python train.py --num_hidden_layers=8 --num_attention_heads=6 --norm="layernorm" --positions="rope" --qk_norm=false --attn_scale=0.0884 --bias="all" --init_std_qkv=0.0163 --init_std_up=0.0163 --init_std_down=0.0 --lr_mult_o=0.756 --max_grad_norm=0.5 --max_seq_len=512 --doc_mask=true
Each number is 128 + 32 x the weight over the matrix's rms, rounded and kept within 0 to 255. Layers, rows and columns count from 0. Numbers have three digits each.

# layer 2 MLP up, 3072x768, rms 0.0852, rows 2004-2209, columns 96-127
171084184100150207178148127098058175053141125122119120169111131166138151068083106114127108123061
160120201085151149173125087171160131103160159128129140147087132109133051118162145118155148068168
229144210118074115069116115133146104117145193160148152108137156180120158086146136140141117089174
137134117096136136097078130110111102085127123139152123152068115137156153166214136081072162111139
125096105131113108120145175091096204147185099164156116130189167128115083114130102152094086071137
123138050118128182162140075100173110121116175112159100112172086149173100066128160181148115103099
142086126073134179140099098105118091123174143103109066063145145120072103103103116165157123161139
158131130091058164097083100130112053173109130181157124127098134137185131111106106123135148140139
105151153085151105157094158167128139114167132190098082160052115137095122179111125174115160139083
127104102080106078158072099119145101132161108123127091069190145142102115154148172148143125110170
049138085131154139162147090151119120119182135091145136091105145064120182116104153097138119117145
118116109152167129182141081157099161107120133102100195122067125123102120141142121179095085156096
186165128144135183134171111146097143145134142160144125134120070191093110120150113178133147118115
118171056106150154107115115148138115125099131107166113155067081079199117154161157115128156101077
153086164122135106199107193120162161131146181142080181114147071083083138086117149094118102102211
131091076198103200131092109162115092116129137132111113086171143137146107124167154167154130073155
147201112045083116110162067120097093107149202142160131119111108103133079104091119168092131156069
143109127117074115104126097153103108091176125133140132190113101110135140165109117130129152164134
097140095138157095124105084145154138084116168199110150158185116096144161087135128122100116100159
054154124080150149166051186136113135115079171098149085125234140095090054153126095181125097152109
055055111111125107158124133098186148098112085164168101125100144100110150160099161083166085146063
112160122160088124116143102113148136107065139165080147124119094076154089119148210118068170135091
094163035122122102038134150082146128059175112108126087126116178144150173169153126151100109124119
115136144146043178008111122120096145163105089147098150060154130129093078084059156188124124125113
080116078139104121095174182184129057143150137079130110110075127054055129185066087142035128174128
096099146164154129162147115189140117108163076114179107121167064103094152173135126138098167132204
186102089110090098140136160149121140113062115129175100118135103144052052113118111145144118122126
107061135165108108156070067080131152095173137131140093118122130110119087112132106119126109162149
061157148106104167110147155092151059085155124162118171210142164152128171185128101153107157100148
110161070054107118168104128147120108135135091156166102138147156128122094138150100175134076127194
120163113134093095138092067110152073125096170081138182082115132126137192120163118186202154125142
087129093120090150145110167171147170149143073097111107125122125115127135140112103144125139172161
125155091128146120109082178085111208102131138154165183120195109157150132085133125130172085099172
175135130138069142148109040117186130163098107137117198142099150100120156103133158170143119178111
197146120107111102149125161141092119159139159087133134155121171137160118134075153074135070111147
149055133141175105135157120109076153179148128122180091093145141150108165128104112102082101126160
149118084124147096188101085135126177091197104136153125133155175150143118084145121100161141073174
132142139137094067095098155140141132128065052060151111168161140153147146127105107211167139097099
185178102160105115105150082184123085187163200085144123117131158135117096134072133183190091100108
142103060104166114105076180159140136140135146181139160148163161130126129135147135120160137165147
140134142130104154115144136135217065145102126139113133089115083137119118131105132162131103115165
124075120127124113161169103121078155158175066160099149170185133140129124097170118129098118122128
058137165116152090162166102166122122124121116092133150088099148097136162107107101107147132126111
165089114089126090110148086157158126209090148117195127167081128104085122101107130111119103177184
166169080150083151144145158133165154139148104127110173131146087080100143128114107161079088118156
066085132079179061176129210027184067097148180185094210113159120108182137152122086194136159131164
102041124136097120136097126120112157079153150162098125113178111153093117141130135132094089168125
112124110137067136122145165161129123151126179147119081163146116143129154094129202125125091153143
202111089158092133096143135122188119164115131119136128138126129116120155108126124129142101099149
160143094155155151142138068086146111155155146120097148081132131087089146112074166149168078121129
127090169135167067104112121148148147088092118118173121115123139141137148153140105075197119124144
139121077144185146124160131109142115070119172086112142156071130140133109160187134189122117098130
114122127116149178170101180157186092081124143108139106135153093115098134139127107151135095142136
138150123147070142134093095126199136073123151099169154139157027119151154136070120205135138102159
110090132096144118129151097167091091156163165106076138128118124128111149138172106105125166123188
176149127207121166162146104115062132168182186111087095151106063110148115098137129100099147135116
103096122114164137128139145088105172130121131107185102133152138151147082108070154166138127104190
073128089117144130061068085042143229123051175099158116129106127152164084142130130090176130098121
131141052173153074113100089063121128090096183128113143107109153137133144098088129122130168137127
123141084122102151130171121133153122123113092161082182060169113104155110074126106100154140124145
126165097080145106128141099148080109136160157098098104073099131082146135124129132181108137083132
116168163150095143121129118098094093080118191181198111091114140096050155164072085129220101125136
112123121069144123130031136172097132062092111131090169095099210166099097098177148156177169134135
164089113120101133105124137128158118098129140095115124073106124099132112131113105114131100091095
118197161125062120113089141118144119189154163139155077175102104159105108122066113136130144138083
144145104087148165125117169118138110163123107134129146095158139080110145155090140124133136082147
139149141148091130132159094115153106125094132118075171134142095103148114107196127127060202124040
144099120066065165083078110144094108139110139158136129064161056137116128162106205190169181103168
131142151102155137141155053152136177151149165099069125142134092124106083130142085124098131108110
068126184190133163138136120123115091129157146106101133179072154144152145168133164089080092076128
163104172115126134179097100097170075148136152152068123144161173211161155125142152113145159114147
091139109099165103119124131115070169120165125147047167137064143115125125102200136093121078166072
138207122090110113110178042120131094175132153136128172099098155122111135106125145116104126121131
095097116146174166119125086100061066167067161085101108117132172187141169135101108077144124154096
097156161125085097160125113106094115077134123096146081144176108111111166131113158146118090120115
070034071147095094110138133098134140115209152092123169129210095103128166165109114161089161066154
141112164119099105145116120193137115135144144106168160120105106109121111148101116112134127064164
082107137078122143122163108106113202157105142145119076083085131173044140095025122085084168133151
085109166097159109170123161128120122096124166183114137116131130145131127115178155178091123138089
113103179083085114087130113161116141172180127096167130122179144078108110096137163137154138113154
200158154085090160124122088121075203192092119137149079056130126151099116101143106146142178131030
196077138099162126146157138016121154099134159133141117125186184102163168090159129095125087170116
115137096136143115126109161141087109141153104088120107109167102114111194162142137118143122063163
131144148133135134107087096139111163087115104060117134101114116107172132104146132123145173144138
100117138117180164127051143123121106081185119072147080117137172159121115166139139133162164138153
095153131146097170149113121090157164072134141145118137141148142088148099080157136124130104115119
106193112085159135154129137088188115147073091115096125175114096104067080096095172094104123173124
099068189128097165159145096162156124118168129103137126191142127117176157150132136158135134081191
122099127081114120142066103092046165043139126108106188096107073144104190159148129112065124136147
089117180144118118118154120074096158083159155100063156117061115163075134112125186131133179072153
117181101157139178156117146083154188075140130130090154076080152119111088097128114051063155109097
083115129152044153123138117153117156108115096178130123105150171120057161162091089148109152147129
100122151176126154129100085124144139163144087112120138165166092136126163138064152111131146119154
105090131118160121150172173206106101118097131061175166189105148101105198141134115139034073063125
187139112135160096125150103123106081138115125115122132129120117115092139166141137155119165118188
067099136162150129094175030078101152118161113132150148133107181083144169121138164139087144160125
118081088176101135148112137124168171176134119128143136101083117082150131122164133091108118156102
118148130114107123152121126132135128133123094162119242121120160110123113084107153140087110156115
132110127100091134074112125136102109139061157111161150102106116142116122103172138110157101183158
069087086114073117142123103148135190104149144091151128151108088159178163075130146116099089122190
189112131110104144135128102090075123166153106151135145169160105110132102060136142112167138170166
140113109122144108151139112141129085137094115140099163125124155106122127067101150121139078149126
105136137122111081160081068132105064121144132146094171109090182133086119180135202157139129159102
133143164150154119097112087119111140137127076159117144093146125116106152106069090150156085153171
133161134102084128183054075125117118160191079128090176146110158136121154051120126139150123080078
094165113087091120131151115090173158142120136136115154101105082128113119105109182065179104169099
119101114123099149198093170157149057127114137162165167094131112091099116117137170127180114129130
166108169112149096142133122082179158157111131133159109044154099129143174127130130143131135134078
140219142183073125043127129171118103130101123118136129153099118086154124073103111193066075095143
142126132070115189144146172189079103095119151119125127134144101121124122150103154151131144141088
142148102138110130126116159137082169109077099170118139139160111107130182093127088146127167079171
109084142147124154122093122141143088100060120140127148101124079161095128161158128118137130099115
130205096111115126130130099121103094095141214176075108221085089183147139130114161137124137186126
108127088092133128106154150093093118128070123146115153128118129129049140129172140114079137085151
135156098134126097147086126080111138158134229116158086146122112107127110168164131135169085095138
116108144099073083165095177123117153170146081191144193083130131104096179195100142102157126086146
170213177095099105151146091151113188119135165112097079144116161162145142076145094135109120174134
144151063186109124135214151090128171112164152122091143161133154175169122135137147173129178110194
079121136149105096075092121161147101106178128142147133070121160097084098112191101137146120092152
105168139143145103121071121177137143107072097138091072107098087122142020106137052110132155153127
128106165132132107120165079078131080159129155176103138126140055194141149140183179094136176140133
139082163145130106121094066157164136110086117073087156165136173031153114139117094135098134105125
160097194235157197135183132081101145084095159156151167101113180111063135132111073105072169127190
094129100110092146126110199101115156158134119091103130175125087075160106144140134056114159135144
068162169105098121149129065153132071143104143156099187114186178155171121147168132186143176068131
109059064128110145150156104153122115158134093087096067101145058019111220192156141124141124069189
135177110148120135141106139148115103121113110117137195167132081123146163134110193082134116138050
053073108134164120074139104082101118190129134112131141218062045158148103181160131165134055103170
101133097074099200086146154139144165115096133155116099192079118162081107124092055206078075156170
113099122144143135167138169123097093092134205112119128116157156121097187127105102147084119142103
177128084133139062093149126177115115182081190141133103098117155116109087120183169084139086168112
089137122156177117109090122136116149156116043136146104113132187118161126148108115108093153148101
123173113148071080144056123193156105127093148101156115120161117107150119118086119136013098101131
171150138160128131095144131132107117130081157089118136076128116105162113145213162165134121115130
182108113187160143116149025136086134094154147145076164099092100126157122192058076159170076075168
117127095113149137156159112141160095117135133101143164135059086112136148094156129116160132219115
078126155158141135128113122087112158108115166076125200125090180126155109141142104110079163158118
128103133127145152147172098048100091085168147111105183156142109073179100142174138157151120080165
187149188158081137169139186050149119112183097097123145131137115110158129126179203145133105136101
130161075167096099108182113146195097135058146140182145137090073113140075096103120129104135112090
163142150106107094170129128094133147130104169084140108073068125113167094093104091138156160156166
100160109106152126140080121126125085159140161121137130091101056136113105167118127140109155121132
144116147146136114159150091085082161090153136130089141162028097078106152129068104143178102105185
148126125125131092080191184127113179131166126095162133173155088127160157112126103103097168191148
132106129117168137131150103133222134109102079134106103163110121160130050177193171120161147111160
198079108124108129134109129116167188157127050162133103115108124080121143117112132115105130083169
090129140158115142123032169150122084144146147041111118135131091128091149135117122124133118110102
108166088158099099139125136146119118088072098172137114105173091148101137127191148131159121105149
117149176102112117101182117085094089068111102139156171106123135126052114120129096166146176078071
120063133127124061182088175094120192095155145119152097145151192149115097112127190078124126197133
144135114109145110065149067103139122115127118065126177099121150120097090034133078161113116078120
201158175128154126163138130117102197113085175180147186105126101150116085140137139102116154219171
136128166133109161145073158117122092083172111118165120154108126141050122164163111127143124112107
178096163131138108185130108133103151100153098063112054159163166093149111082134113092129187160126
076108123118110150116136052118146152111172111141127106115072141151098114108146114078177144155106
124120138103146109148160188121129134069102169146109115144135124094187094096201193130105147130137
138127146137088096113153156088128073156141117135065176129122129117151129120109201069096123138106
155187135120128100129065124101068139058151161112117159108112119161134120178121110167157100132124
195134147126177175192095144137116058141138122144109088158107104138096133132156124183136141128101
135186161111092122096125169135130101130168125108168131188092111151126046099136142148158111159109
131108126139102101074079161145123123134143088099133167152154117071173167163171136103102178147149
116124138139126127164111130204051166178098176145126097062104102113142169145062078152145084129160
155100126192140118176121123075173130127149031163178133161139126099182068213141133158140128142162
173119094113095106186101173139108102076095180087084103119122116142085143162111080205206149102186
139131088126122191150146089094103160100112176154134117103090138161110106131140083127139143137088
138153138138135114168139147134090132195159194131121124082149115135068094118141127141148130120098
082075140181085167080173097062097113147132138096176096136160104064113056155117138175166094110065
141136115115087119208097204102117123122091141108135113157069146031101111164110146152085147099102
145192118083132182128088128180131105053192132120106154125211124105098160112102166193159150104126
126128109115114176070128103153191148150114139081093100090071056049196175146105137103164100025173
165127092080110088139085158076129173099096105104159134097093150087118164094169116145128125152095
099116142103167117129151104089137118066056081136129061125107139121065095120116181154078131190087
124103129173147089160125103098053171158181100143113140155158142139148146154070138089215074161166
122033168188137083134112128026152080120082105086128088092071135151130143101161132131116129177164
129140142116105119139115127166131118133107140084137125085106161148154110092119073092152124127166
141125120121192104103078130126126094089110115096131154143056142117098151121149149104115106147156
148070149124138146189080144146118126128114168114075138129180119063180064117176122077171099146111
159191150182110139146077053157113164123164101081144148159132144164108105080099141147129103113073
132125075145095165129154153151157142194187083138132162135157082174119206111125108157137175160159
144122134141127147128098146130088087128129161086176104084118134148110099130145095109112158113103
137139064088144112149140176138149110114101094071143102137126100136128113165094119182089109107083
148201141156113116113128118145129146156163110109128159182142133117095065120109151108158109140116
118095091134125112129103117168084132145145156152114113121147143111138137106104148147152179107143
137119141128146179104127100145138118109106157143059094105110120085105171075148153161151156081106
122147142122130112087173203121167176122125146147173089117115118115168125178097114091181043140101
156120100175145118172097083163078112103142135111161137110122145125090052162142074108163166124093
055122083135132090164187096144151151152155120075092108103134100116145127191107091135154103095117
121131124122142095134132150120133084118166080105141068162069155139116160086140130107119139117086
142133078129157167026131113115159102169072094127141102035127109147167098136204146158113140112153
133122129186174159131156135148124209142150165153098169091120159184196179115135150072173113172061
127118128116131160136167077046113083085152109102131067119096093158124124174118128123100104124177
092132096155110060122095143105104070126121154128143154136155138163137080139110080123159150078176
202088141140155138147184103132113126107097097138136157074104127081149075111071119172153108107137
136160149140110086145023172095123136082114166175135131131123115049079136149104111115150159113176
135110151149133127141126125142114105120161156087105102198209138154168111153100172196138125110135
132068077099153105140135124101150127086107149153148106093101071129141149092151093102157110097107
112131174133162185108088155144117122136127102219105133159142128084134152105165116140126145069176
192147100158096141134091072152162099118069086134106103087155133178136117174132172103108078151102
192131129104118075088126127153127114094119181114140144114032086155155114149130146111166135078130
143125176100124126126151106109103103129102162144101123157190101137134168105091182156147128144170
134164152123149100196175080140094183118100103120133132142167096161164101152116176129110182131121
136176122109052101129182202157160102074115056151105088152127086170119105162162216098160134169126
149136177146087164095083116072140100180181117130172173089154151139137092111044104120094101112099
144150083094116127143140133158107128134170142104121128059148086136132171120139156111117097153171
097127091106107129171103131095145103118117184070103112131184134137129173129128164124168143105139
081161121104129047091167153110096117135188158106155114133148103123102156163104074147146156163125
# layer 2 MLP down (transposed), 3072x768, rms 0.043, rows 2004-2208, columns 96-127
123115158133159109109117123115096162153142116169075168166138122139089123198193115169134134151161
099090118171070108154148102107165111103100137124156089155151124060158100100126126093119080107121
123166134103117130094160124125111139110147136159134131145078083140068144149159115149150143136129
162131091184140139114104160135207130102087134116099126177107079104108129149119104134133087115164
132082099069076117126159096120138149124113164144145164123161151172139142112128158091158051154103
102082094086106128199175107105120095181109191141118099207124075126138117140134158136130123154190
128147122174113168155180134170148117139105102122106125163142145077166163169144168090160075149131
203122130104094091115144166155158156102104124156156099185107165143141138124119134134142095089099
114142157151127100135129153194131120141132163155115092147146185122096075121097153127082157144124
120111128187139146119145119126141158140119116127127124154119140115142145123155083113117168133126
072114144059121159106184139117135130096110131120130094146107136129141127107082176122121110114072
099145141096097204085151120119119158094131122131133145145077064081152134079068157130157133111176
129194166153108118125154182137156138163087119101121124165088133141149103108114161128095106142172
146125172064138144108134179113062185137133154118130138121120180087128136060161175128148114179147
131153090143210157091125121148155150090128075118098175140128158073104158135151143138127055100137
166089102131121038096143098100116161090091151129143150149140093130142138093118099157169091178113
115098144136134126086123138117163125151139136083144095137135171096136138082158135131057157185140
123166112134145106166130175117184156093146184148174124149125162157140128106144119165133129157121
139117108148124092171085120142137164133149105175159135119132085146160110131133126172139155129159
120087115108147210104149168151143147151130204084128073107202095119226106143174118170108098189155
086160126116184076168130168146166135122122131099142091183201132071126131140139131100075123176080
157125128143123143148136131073115106147175070127089131084089197074132123092091103092076159096112
132169146163177126116090154116151089118138121140124091138103170084069146133085145116185138090112
152128158125180069043127149128147144171182111136101170121134135137098164189112103110133073057118
177129126126138184128160116111187106142131156090113158153155180141184137107121143158163180128098
144113153163146156153135158129141156156173117152104179156192139115152101134096119127113114115184
139127147130145119169145166106161106025099049123130209101156103141125074153168159161141123123099
147180158172073160098109124081109148116145132135145101108086133159156103123160110085124124091138
126137118116090111063057103137108144056093191157152153098179022141165146142099151126157123131125
096134146049081177139102095130063073102082051136157117134116129086094094149125102159114080164120
143113113150131153164157146111166134138105082137107144203152082124118070147203067157174090133177
159145152126130142099175127071119121096148106139099137124155103174148115066091118116163087094149
155143168137122180112112133100172184128172083151100140127091102170092085147061147124137166087123
173124132200080182145086116106152112154157098115122093106125133130140118144102146129082106122165
099118119108166136178135116136151158057140115112152103108100126126110145152101136185163129146125
098141190125126044146101196173128097099062110146098087161172109135143102120095128130107177093118
158192120149044107108172088067135128123145153103128180107134119142128129149098109183136104112134
093173070109124099169131094134117135139141106116137137159127134039111069117115089113190104168165
067137124057129143132118136109182147158068196171141126152118087123198127126158131155132123142111
119119084141132145128191134087184118143127140168115153073096123133096134172112137132138131137089
174104129138123181099128144115096151142218107054099100132118205146137141097111101117106173110069
130097140117162124150145161207133153122165174128108138109144194142120146107098172142137157158130
093136170181121128091081167117119146172119137154096043110116182139153151090106129098100146107120
123148142144127102142106142108154182099129130099109105117154154107080109185113062085141112147130
134140175127110145142140099100152114115190067121095116097182134093102088083157106098120138074162
143063164141210107130104098108128122143144200111110199095111124122109149170255069205152096095160
141167145189166099135118099124159148128125113111121115129125182162081060099104112148121130108134
158108152149119140115140108145160135140154137043082116090155138158139160125166045161123091139137
175122148126139203078111140100149137151165134161188106131128128111169125110161097108135129144108
050099209185146158122144145123149135135101104158126129147128143141157142083124061194132129151168
122116071110044106179183110122168125155132096112114046133098167122131134163189107093099109137107
057135093156136113116088093156089156094121043207121172115111177131126076083120130094175131139136
111120143138158104136159112111137109137047131119100130108025132109165116144113097125140166136132
140150128143175121139157150076104152134131132117100129112132108094092143198107141152172115070107
107121097136078159143071125147066198153095119119086172122107081161108167102155111135108133119123
134087182167087157172124172134115102123091076176145046059160125143094156081137102137155149145099
106164127150175126123141143145129078205139071162105177160085114149137060084151208145126077166177
186082114107132133104132082159073154082129089160114055120110053084121120128138132131164079119085
138113215181149204162189145093109148139132118097120177113122070166123151083141102116142147089091
100088184121198104078186118139129116091137186089130140201104104155128165182129108074160144107106
133156120137130117073125158129146126155103161129112096131139155111107135160128074149156183153130
188082148133147149094115145156203133092104090153056094160142126114174083127145164088156101127148
098134123127158074115101066125119148137188167127140098171061068134175138099114192133145105108140
073116111099169133169188162179092125146125100105165168124133077102086141149088110113091098048137
114166202078121176094054098120110140116070112146134073153099142106165146083142137133082176090087
151113141132124113147100151156118145098121166135151049153136147189129114079111071114148139167158
162126215158117168112088072179145110157087133166087101130122154110098099089072130102140094151152
157131099095130113195144128168124087122186113152147147144109107105174161115113051153094130134104
115083187149114213131124104174101113099071162216111095141140158107144145127103096163107121215129
124067117194120093053158140138143136133119132127127099116086167127059143106180128164145128177111
072070147085116071091127079141100079113101151142153098186155098035129118101163162125170132145182
083204144125091100173128128193169191088139181151135160074101130119107153119145164156104101115134
149149143102161137095146124141100108133150170114142080124138126129152098150130149145161131171100
168134146168109110088111172148196121132085093160141171100147104087132135122132120120115130113092
115123179120127119133188112071111132124117114129136121118160120096142090124163126150133113109118
109164126104125104174146114148119157087190107136227138114112080123133178126079065118124122117162
149156086065111145113119093073115123125117153190150127091114086135116139099149095080153084128134
098117096132139134164193144174111146159174110105104141101135130097144142154155134135127104120133
156104085165103149121102124127148152129117146137120083133119121134115113117143070106163135148222
120143109122175114140058156099145160130156140155143134159134182169105112136149115127125161116158
091141165123161147131154107187103116128155155164126155164108097137105148074143130095121149182152
167093068093130120065112158120099128122141058139123088163151078167153185173152138124188037085152
137158181159173131203113137140136173114115148164171139138148156218082074125137093121173108098122
126111102071090090097116173156063129089113128135129084148125130137133181163140122112129146153099
124127191115128088136115108045112134121124131169154078140093115151129122160106156107167139089140
056103120143161092125123150144136145073167123173079147059092185138144096111150139138117149139121
080081102171168169129143150134105150146103105212103116108099125096119098176095121107156101130091
135145135159083130115109154131152159157105140093142101167129134088127226120182141124125186144077
172173084089079164140087108105136129116170144156120096113159076103129123062140116142126087143156
141076185063141102143088146144148146174137147096167049118146132142097125128117096124165130140123
077159144132121150164108121166103193099171139099122117092123114107117134135115142100130130145160
146130147135152160127116118156048120142162180200109123158128128160082151141124076145092139152134
102134148158153117149132141158115082132135170127089165107116192133166071118141086111112126130109
102113124162131138119156201147131108108109129140081150120125081164124118109073172146124127108155
129145145099104132125115125112127100139076193066102128114115183138124125138136111160148097158083
136085148111167130156102145188083117081127099080108085159065115149084155089188140116111148083117
133109118123200100112104145108133132099108140180162153117124110112130146166132154127151164162171
106150160125104106092120162126153104080147105119132147157114167069152119192146142156128122111152
117100145130183140127138111148143137166193097142169115138112089028155134112097142163151125171103
162138112173113112120143179162131109146143075080156130182152108122126107133143087139120112118140
082138147146091155127138150124164124139124104143146121096155111110145100105157113133076133132128
062162156121150152135132129146100081141072112168058091119106088125150135156088139131087149119154
138162160175075130123145150207127112109113123120113094078130160153117135128116128101150142168154
160094101111124148060110154136084113132137150162098106115146082139113163134141128112140147116103
105117133150141097103074085099103111079144119162107146095114135126150197113156119162117090098175
045093216099094175135109130114096096150141137073125111105140140145098148183097150157098168180121
125140147120189073088145083099189109117132170142150150120101162128150144107106160125130127174118
180159178112191100088071142082184122125112100109101176179108169100116170189121126060160080148128
100116122109109085132134138124150139091099093178111122122092077094162121146088146105108091139148
107093162128177127143113101118168089118175124152117106123131166154097106155102141157145122128157
093127127173139146123117153107111107162151119145108146092160121136125110156128143040176082122161
138131139135132122169158135075115102163098058155094105133130145075140145117174124137118118135148
131106135130118159133140124095067103116142126152090137166105139083152097099182132108138103194177
101079110145127112153154169084137137151137124070126125105154180138103073136116130124107127101119
124143104099152128107096115092095107137109121143168148105183090094161150118151105108137183132097
087105132128143119145115146130173152139162110104138090158140163145135131092169146149108150134132
154082154100115124140145119095195127143114195103134098186163147172095152132077172172153132166168
156116123167181104100126173167120147080111159146126122086084154149119065087100107120114104152096
139091112075249124112112111153142147126147169174147089123097153205156111142144104097076108128180
151059130104103146111131153089079171098089151095152146164079148117146148133115192141131162119086
152110104123137133130178121081116063160099139190127163137158094118126089107193122143109134141117
098116103194137163138187154160129127139078108200074158142158031132125054164086140082124149169121
079172077209154176141111071104116150127107102138163147134150157089094103091147097052131135117103
077131170103118132067186135112130163102167133108095168167041122130103144147118100165147095079199
091128103121060181121110064072137124178158124106117116170132113110181157131160131139119089169121
118118085169183148156159169133143140101158083121089076172096124143107150128115136139093098172108
076183086188121133079138085074121139105089165156147167135130116126166100089139129141129137133137
129158173128139102191158135140124181169144117117232146069111130054105127079145073124165104192094
125085154134078167111108128140086204085183119142109173098100186192129105162128048155160135123138
113073181097104242114150193128192148136139135068177130148105113095090111162199082159127111141128
135117123151068082112128117092172151075070132100100109113095106121155182114143127193165111134147
092081148111129078203098135137083131089186129159112178202135158147162141145126107123089135124114
135160123091121138105145095132132101120152090083153095141148162060159100122105156122171048132123
072094088149078108130150088136120110114132111106088155116107126077149120078154109085169160139140
138117120187183109150138082102145161132103111089038129140170097128073148104163155162128116092126
130141085117185089123179172099083090158118164067133151126085159128137157121109121097125163125173
119125149185178137175124059140128133179075142102133074096102163168144140118155108172088128179162
135141142081088116087179170101154126099166112151124126162056104073122075136147155153107062114146
119175112104129116106142144148103096123100124158124081122104097121095102144121089154182201101083
088089179094127171159112116138167152161124184103105067111156186088089124194176135111153152157121
134177146153147092120154149138167147151150095112090087067089136110194135174155062153154093140183
184122142134164150137118154146125109158143159046147129129143119112159120130092135152110112042104
089082092130123130140130168163121106150136149101187090143127109151133165105126098138145098164078
125171109157130137155154161154123087134147127115133091085136125072122181112098127122147120093147
164104131079119140110141078181076162115104134084168131172126135165087193064109184113117135115102
091127123140110154087122129116131118163107087157152090098138113084088095239201158114188084084134
185109194084157110132132141125182151147134171108120143141132059111126124133142097154085194098095
114100131137116177062101174125127150159168128120132077074139109110153195111112155137104087109116
077103115149101197143132110123138094106111139170142170144086153164139106099130124136157087119136
123130147133150141144147163104106113110107083127129115097110113104083115118135101120129149134110
117108093139101085101105121155146124135107113138129135177060050127084131078170082129107166152167
148146184117185129095057096099121148114094157197150149192109136128132125111144155108140155113081
146121094144106143156162151119106112133153078133108125069114117082170148133170146089119139074116
158164121163154092126161123093146136119154152072174106093152087132099132115144116101134134165080
140136158151235124068120111121117135105195089186119144129145102166101102087171051124164090148086
111151122143112122135133138122128143098141150145140139158146123103145173157135090123088125162126
111138120159142113184174136115181098121083185126089127096107141061125177104170101139087072162113
167174080142073138118157135166178143178117090114143139032125148123090138130067082098103164142137
153100092083080148095091137100162086115090133097126113117056104178142133090148083172162158105148
104108143119071163218133116165112153178119135091092147171101131144159086175163102137095133096099
133170139145151152130134146106066089135151141096054106085181118109126090096133114125038075192106
097177098101061139106086157113173086137095147182132144072138095147133145114120121112078123138120
099066169063115113112111162138122139107164079106177175079114119128116100069126181117117122162168
122113175082117139153183147062129096138147112125165130109157160101106113127169168153095186148097
111126078136112122087080129169105073093119108184123131170100072177105113178142114132132119098194
100136135100089153146114151110100146165084126147116084125154089170070141170166127222129126171164
116161085113171061128172114105079116146104129112111194171129144091078108149183129109140176105122
125106128106140109143175197154102148151128183132122139101089203114152135121125138127112054117088
118145148142163152069131111162163160167135116121136134169113087132128109095076147145125137068074
086153174084053196157156144111105162194147072115123163122149156136114136141130092101121110137135
075169194152139075149137134139099159134138154069143139176100146092113112096086121048128143173136
182118166103147171080094135100054179104071183131168134117146114221159134129090199116141100125131
101152093149120142114088101110147090176141110125123164123126101133155098133123148080104120195077
166133141164107048238115141137162149183140124164192091138091198117159196117172119152146101133096
134116113099100156067161136062099146122109101096117081140054093163064135087148126101180085149116
100123139146111068118138124133127160144112137153106128109143126131120096110148132148098053096123
124134124098134144144133124084175108108103121095121101167098159170102108130078085095120102131094
133137117105121081072140099146115148185130070182138074153068096086135138107088131117076109147117
175149162128115126114140123095131084144133111146073129112156100108159139095056156159127123119152
101116130127099113105101181167155119149107122126143190111109121170163109176116122089115147191116
133111086140138136161144132161107172152111157179101133102111066128137124079109125175105101121138
169084141131172132148139164075156130108099156120099110166123154115137127140123122088156174168181
138163167133092122130120111113103084151111128071141154084060133120141152136177109105125062106081
106113123141136130168140136115110129118159166155140191092066133132172162102107097227099055085123
150152157153148146083110127146159148142092096095208136103167140160118162151149078079092131122111
087121164155155150137166122053072111165169084113255107125200107187140124125166128153148193105172
127092145102092063128101190130094134090179122116175172136167189131173175074135187130104133074161
073178114091092165159079131135090147133158125116065133136156188157104112135125105099119106117149
184192121148144115182133121123172151148141135131133071095132120183162130063130085144133133137154
145101145142171151135146143114130132101105092160132076089118133135139153139132152150131119133131
148154157104086088140176132154117134168081136082063114114149078136156150180186096142116052107056
164099103167093104153127154133127102079136108117101106136156150119112110090157125102114147089039
133108142046151121063108161153111155093129132136041120092044117143133060161076146132162127104164
104056148156041164145112122135114100129090053146122143102135188150088107116138163102205139099142
148131189097131121110124184095049146183126118186134151140155107146100124149135122070152091153090
095157140162142186190147061195117134135101117174162146139187123105151113031096105118146074127125
120112108138151163083161127134150080043119085199026075125125072116109088139161136100104128126152
140131100123215102111141150117132128085119144147152149128098177153120204090145169117102134112152
081114065186151103097102104168130147122175158129123164149150131129115146124187089104092126164174
157121080143142141162141098124117169108133131068198121111082140166113075116092180098105085130108
102117156129133150127137064129103140102104080103116123123124097125128082128092157144176118099118
089130094092106106142025131153139141080140143143156137110077090130164171146177120128106137120138
127205145155138148126146185076120103100159178142148120142076146125133170139115129213143139204201
196103162158139153158142114103132115101072129111130110151078154149155092163164134146093105140117
199096125080072150133093147178120140135072116125185142182165182132125143114115094136123169137075